Weights of a small GPT-style language model, trained from scratch on English Wikipedia.
Size: vocabulary 1024, 31.8M parameters.
Architecture: LayerNorm before each block, rotary positions, biases on query, key and value, normalized queries and keys, local attention windows, shifted keys, value embeddings, capped logits.
Training: a variant of Adam for these matrices, 630M tokens.
Each number is 500 + 25 x the weight over the matrix's rms, rounded and kept within 0 to 999. Layers, rows and columns count from 0. Numbers have three digits each.

# layer 3 attention output (transposed), 256x256, rms 0.0852, rows 93-127, columns 192-255
500511492479511507534495449498450513476454518472492443526495461523524477467495507558529525508474494519472461487505498508487449519504510545532473500473485523496519472508518495529502458513495506
566510476436502494505476572502489487522470514493501499499510478500508486496511504474478523515473537492505472509478516464511492489516513513536527489476493484538519525495519544520479468467495530
476543519568497496476476505500480492515497507491487534499517525513475490495511505536487480467480473476550521524491484510465516517457508474476531487539521514474533493498465491527488530487477503
492445490556512501516506510485504513515463503481478446510510520501494524491515493527497494511472508466474485476529495444525460496526500481538484524435509469431502530524522521547527478508516492
526464429544490479504512526479555456499499509542490570497484519509497502488480494478496430500532515501528507492512475531488528503458495468478512521498513450503506507490495462497485502554502461
527451494606510509522522520468526551499484490477492500495503538452499530438492488455500520524519498514503495493521503479500471477513484479499491526514497474498502540526535496482536515515483533
515512491533476463513500547532525484553471477517506556527543511499551503480477509473495465499472524495508519518493525454507557493497503506483484507469510464525494463490478502468469487473503484
522513477525490458496532514526485505506500514444471572484497502484524489434508525469484502518497491517500499483508514453500499521499503464493499483490515479495520480479494483513481486485486510
462515452436510523498466485507518509500504495520487516531497500516487534541548485467528496518518453472513450558485506480516485513536449508481504491484487523504427487521493511482513524562477486
503454520498513499504476524513528512518470479488501462499527502501480534529487479465516521525509495479475499499489531468545504498534514520522463480486486491509452495504527533507535537505493522
516474514429493506490493496479510515511470531522546496503500516496515512534499504470487476514517519498495506497495511524499492480481475531479517520511485471508482484508511511487524478498495478
521539497447493482474470555493520483499522511495490548477476477515483479537520490458501505525487486479508501522479504496507509514485511482489527486527519518540531509488485533529487523474477505
521517490507497526494497517449511544491495488537523479460515501485465488495524489533489489469518532499531498520508542504485486524502490503467580492507486543488489552518517492461507533501505521
510500527586494459471509528509475536534510501494485502487516504490498498481493509523443493522440513505510528510496517455480515496455520512511474489514527462499547515497510522531507528436476536
514519513616481480483501533487458495540480500509494513499506501499508485461499513513458488473458526501529508507515493512478522504471505495493515508504538479483568519495499504542461488450472504
489478541591530499486515562492524481520515491502436484521518524484482525518451506504471512481512495484515506491497503509515510491511505476521483474512508494500526549524495507544518547453446496
490470527524483452500515539539507444523505510503486525521499504502519463511463479560463471485523475492515534441468478515503535541450526483513460448533531480493532492496498498545490517499501484
531507495507511492483508572467503513522526478482492536481522495488481479458511509464490507472472526497519489515505500479504487488492528447527528503511507505491547546501508513518471501451497520
522499488426511500476490511481508502491486509509513517527505485515490488498488493480525478520532517509538461491477486530496457483493492487504523485474483491503490492491507498469492493545547496
479529490461507519460482512468547511510543482495497514502519509497479549538494504454526498495489498478495505489500523484491504494525488464495507463482500532509487507489467516485471521467540517
507485507528482464476485562524536522546500521512427526496500529521482496520521494525454488519496485475561514543496494466504525526502457495512439422519541480493486508495507516526508584491435543
452455528515522523483492481498510515494501482511491452482504516503481525537499498527492529475512461485494508514525512491508489513511496488498437503501516512424486525507514527499510534500451498
512515494543503509504524517475507533503523465472475514499511495467486520472518511462517520480497518507493485488522528458518509516523495463498503470501508548519519530507507510501493515473482532
525486514538501493557508475507517504478523522506513469513497513505495515509491495535517479542518521520504514469501498481486480478480495467485509471450486468544453473515478527448513476533563505
478559494518497485496538491539479469505508511484459522488478482506532446445496526517472494459473483496505495496496496489500484516496508528541498522515506482489542497485497464535491481471455501
464500499518521539484502525467475526498482495518535507522520469496506517507544500464484460476470541490470450507482546506511462488517466516527527547508483513512491500534529467483534489497476471
492471491426508509509507480548543490489554483530449525502478503495514515548481507517482511530531444499458516495502496481523506512526475515504424484486499490515477502486502486449501548524472523
555467457381502485507535510521487504499475518495535559502509523493519479508506510493495521522506491495481501524502494477510516528498467517473466544504501499495501482500508513461514472539478502
473469491530497512475521466515490500483481504493527558503502519484531506530476526505488474489511472499483527458498500537502507495461477517501512541531514487465537499494490476474495495490508459
477520453473499490472462528505501493530489515517495547563523487508507521473539500458485475487455523473516429520511531494478491508525483489524514502495514518528496490497497491532464486504467495
444490533482495503506498438546468499494498537501519489515487481514534502530492511555502485544509479510485515511506482510501489475489480512522443507478501462494487464502499503479504472508508492
497483454460492489517515478563531526507479505491489557499491547465510534451527512470510510523528454489510488514492510486488509505538439510506507496520500494517452461481491475467509508539482519
453527484463468464487495465531516515493522499496492562495495484477480461451522497495546489518517502499507488516498453521497544521522489469519516516548505540516532496476494474478470523505510485
491500552554531501524529521533501505558504523473492491506506498493522481467466511505464514483469520502476509490523522460505505500499506489507416504488496465512516496512480513498513475456443501
505491516442491511462453507451498495492484515514544470507524484513478503575475488495504485487503525511509509517510491523464507497479543513487523504504501503504490502508496529525507491497524505
# layer 3 attention value, 256x256, rms 0.0764, rows 94-127, columns 192-255
504466489515461465481497526499499555533499466460526492548523493506482504500521490500523482533494538468521492498492546495528508498506521511514491555486527548485520532515502521505500484510488507
489496481488512517525551465514494515476512532508495498468539526514466482491535478492508506515517465518482493520486481502499543488495507492492499508513442514524507451529489474496484507488500491
504462493504499463491480493462468475546493481444507500537519492496477581508515552507457528519512533514464455448511528483508538532514522534516512479458496463467482431469511524521551506476481535
504499471490496509505514534556454486474490488522495506470507463492488525481534438489428539498502504543518458490485516470516505497501487488465513451515532480501442454492514514490535517507502510
486526486490516459523465502519468478535504487535510502499511483491523555476474517487426510549481527479510491546519502477481464519516495509494479499469531475474457504468499525472550507524491515
531491468492485506506506505542525518455497496532500503453477538492475493486513491500468519536478494524520499458474515496494442492458484471452492469465524496519502531483498515456487506477468517
515481468499491496438514527491474494504490512479483502493492510471477516493573463492488487485504460479492464489506529484517473519520503534485506501452506499450481494501506521506482516483490536
513503486496522509508517506480522534533477515469497498505533516527474530509569464499539497544471472498492536472501515476512539531530482488450509480505499497486548484509531510511540496475451530
508494516490517450500454490519540491511501472537503497518471513477510517490493558494468525551473523504521520481502507494507474540512523513509505488485530473512497479437519500498535497516457496
496489486500522486528481513517485501498511439542507495503502504484498518511450524509504502482490560512501525517490553487489491522468525464501486486505488475506492531517531505498518490490492503
497490473492485501431507507525500499488499490500522495517500499506482460516529484497553484506514500467489508554482531513538537517518551480525518525526510528485561461513515498506466482506500502
478511513498509508509494500517466517532517466523516507455514482491510511488505516478436483518515526485483507562492483485491486459498493526531477525551512513527464505524516464482538507512512497
494475488504490471513507518476533485510506498511511500519475544506489496482462546506509492500500533466527494533519523520532444499506526499539476512477488492456488546472508509491484492523505496
496476466507443517545515489491492512470502505469506502502486532523481479468467520513498469493511505471490460509502504509528478487466497486499461537496474533472517535525490501482461500507505517
487506529495529518520506473498482462479498490521475498485499500495497550502516538484457536539521497507458454493502429517536476512542447516528470515485479503506469482419486489498532512534438453
511461515495495525472529509487493454439501492528481496495474479492512464507511454499508540457523484549492469497480474504506545501498549509460518455484485479493462423435494495491462514559502459
508501456498509520481501495496481492514504492458501500484509512496487462477499504500474496497508486475486452496509485504533484498514504510529487528508528536495478501521478505489479498493511499
503492483494523504479500525522488500517507474505506503471487489536508458490496441506543516480482522502493533485479536449484539502480499509507542505501515503475490493517499502479524503518519482
510517498476533532444514479530531472510499514531482493463463477495505440483516497500503474503470487501457511451507491492497514498528498492541487515534519530498504504481523512495459495501503520
486468480500502490524506545530514502491494478521510501522490507525507523477530513502493494501505486474511509512533506505555473523542517508511497484472473497461506470476522501494525514522446485
486505526501515529529483469463520486500487502507473502494490494488482528516491583502465519486509472522475476506507477517523516542541490518473477490508456444492490495495508483507539528511469492
502512502486500529476485479485515495510493520489477501496473506463524526481531518484471477536477465479470472507533432517502438509535457519506467529511537540500491505474500500502462498510501521
502486535504519507462459540534503495510505464543507504495490462527548494498492463494500520488485519532526540501494488475473489477479476512559510466485523477505453541475497515485509510506554475
509503467508461504481547476457468509476502521457480507512500546504471498486508462512508491483556482501499466466484525538529478484513516509469506494478476506495538480498492491509485502474466506
517523476501519521497514469455457488494511462477498493489498529491524498492442533498497500476515548491494505467514528541487434503490480486467453526494530497533529543541484497509508491462486503
493520531495525513454508531504509506458490508551471494526456498491515556504526467495485497476505469491524528487488513503501488533535509489429518469487514454483472482446506504497535513557461461
494484467507514481499478557486457521489497500499521494514519507482499551533519498511472492473469503494541523569521573456483498555444507481458543465496504440498526493531512508496529500473465492
486545511495517500459568470521509482478512537553481496481469486456481525492502474495491502500519497562474505534499552499479524521477475474490519536518473452494485473539480518496540498482496507
528488433498491561543517510490494532508472490427496497505530544514493496496518509518537485514486516485471478431491477502496500507508467472444453517501539532486547534506482509533477509507483533
497489521514490497520486519479534494488495507494491498522493507527510504521466516516548515452486496527521522486514519514491504510478517455510518497472449464500501525512482516502489492502505487
504526484499508477493514511527485550515498505539492498503526514474500559492547460485504499518493456528539559512534534481468470513521491503467493484483482473498491546496489525520535514496448523
498518477494459519512529485539506507492498557485506502498530482487529462512506498495565516481516456542467509519548471519505540474511533475539529490518486510513518474541468505505444505498544505
502484506500469510513476486446529498461484506503475508505480531502483510500485529503469493499515494505508452482478482524511416502486477517476454486451465504504479521479510511457453512475451483
499471502500510499547463516512499478498504469516528505495487483508506432516427557529499524476458560474493483528458526482488536495477530480528498507552504508516527463487496479510496473505524505
# layer 3 attention query, 256x256, rms 0.101, rows 128-143, columns 192-255
479497489474524495464478553533524505506499507535498509527511507463517481479475527512494482514502484485520475521513477464501528507531500494503474493469458498531528504528476511494495469498532515
508491531519535483492509531515499522490546471499515515526512488508500464430527474483477507493492534508484494539513476505504520449491527526509527496499515531465476479515506482535513518487493494
469497511490491482531491505488536526512512520517478494501508509473496526534503507477504490499494485508504490530460475489508488538516500516494488495496492473487508499525500509489484464496538499
467498525530526487500513526500516512522540478492505522530520489500510467478542479479511509516496504516475501516514495505489512449505483531544530496507495508454506502516489477558496514478491507
495492476462519529505480516521505480498498496518473497535492508484491507499460534511484479489530451497528490497504473485522490528500486491497481504517460510530522499514491531480498471529543479
490506513516525498496489506511507515514527488530515511531496530496481515490525477482505498528479513511487494511513490509494507513508492521490495507503496470456513507529490493513483520512514480
477520507541474499524522484504521524524506485472508499474532485485506514489541513467506491518466511542460504490500497507504479483528502526513532493524543494465490504491540498536484532497477528
500491498482499501455526506494485478477474491488506498477525475501517461475456514507503503487508495490508494505523505480503515481485513483505504491464525532514504503459505529500491479505499528
451462552523523478534523505533541522532546499481501489534511502506495527503552496479530473503487506518518499511485489458498498488509493500494490523543455495466491474544499483504486509509520489
486490520526504495489536496496504502476509463489502504487529484497499507449529486492530506501493538520482509510538507539483485485490502492501524485513518488463477503508490494521460514504487510
479494524524504498530547512496534512507501510479537507470533472515519530467533491475525492521449536518472510486494510521468467496506465525505510511522508528493515483532528465507514531479470531
496505490508523493529508503525496500465469480517534503461478485527537531437518491498503481475481533484520522520509504488495475490486498440487474493527528504496465496463527525499495456480508507
500529447487490489469464474511493510492482497490510509469498480508529478533480511517491514481521500506503499503509548459494518510500511470514474497497538498525497495460522528474509456485494516
475463546468494514479505508509538484509504492518486509527521499485524506523483508500499512479520470535530475521473483443513495464480508482507462485506471457515506480534469522485497466547558517
511509502537477492553508515459501503461502497451517469484518488505498529486545470482521508515470518523444493476484504567491490492486480563496524478527501502499482467469514469534460525485463515
482528481487508504498482491525487527473502536483482495464499508507532467501444492507433510474512517482472484547492485461508495492473518491511481499489544539522485490476531518475499466472464491
# layer 3 attention key, 256x256, rms 0.095, rows 128-142, columns 192-255
473569493447508511488513482495483416507447521508510491538468531510425531519452553551507516540547510474500489470487522503497493541495491465481449524493532486511520486467503529468503484489495546
490485504520508493509483492542493524483537517539481514470494506509510530475479510482490441530451508496510511528509538528459458481514525518504497511522499480521483496490494464505506497511513489
479533470469548496466499535492437434520475516503519509537464557526467524504463533543509467526543505477509511485519497506517502517520541492445467522501508497504506497485516497479479471499500514
514477485517501494494469534505491539486523533521484504483486501522512552481476492464500451498477496511509521531496491531495490487511527534491518491533485491531477504507513450476509492517520483
494555465441523498492546479476488466512467520481518468514493538474465507529481533556469528515550484491515468484508494488492487512485508482488500504471532526521476489446457525479502449494467574
485466528490519512517484555499470523515469544480505517522467504502495533513498493493506479509482485495548484486492472505523496545514498501504503480530492503528465488507518438470494491483525491
517481527539492457491469521514513522482515502512470478491507501507536503502485478471520485491497544470480522523478500479485516460514511511499497526512503475476510550528500487496532526467521430
492564474498488489496540442497536507502517462509486484471531466466485497530526518497486512513495517506479517486509514472496518463474483485533495529480493522513516489477473517516534478520471534
494436515501492467495464502515489523519500551530498493518463502504490494505449509476493528492491493494496516549497482527481491515490515529497546480521501468483506521508530494495500528457493473
527501543572444479504506468517541537518518493512464513501540454503513496507518490429498501452456531500511513482484523490474498467500480520556537525504480487486529495477500474533515526486505472
555487479563478491473464512484473474503550459515528461491522501513533472487473488461502500486510553491475525516533529525492518468483519522486517517517478474448542496524484500504495551470505439
514526472502454445454506466480522501516497505501520531500549492506493473508512528499494511497521479505501515488524486469494530483512497499494506563479476563516514493432468479521496475515488522
477527471432524514518516463516537462499469528529497517521467513484429504522484522523497500508554499444479477505515479493505495517494490462503506525473491541515470525498473533525511443500490513
459490488449521497523537505482506483501454530538502526506491487479476515502492515529461520483491462507502469539516453530491513498511529507478534483482481533541434512503490525485457443471467509
558480496600430475492490467505467506511565465465495512497536505540520532502501515428532467496507567511495570451526552510486507484474490490533455520552531469468573502523524495523493533523512497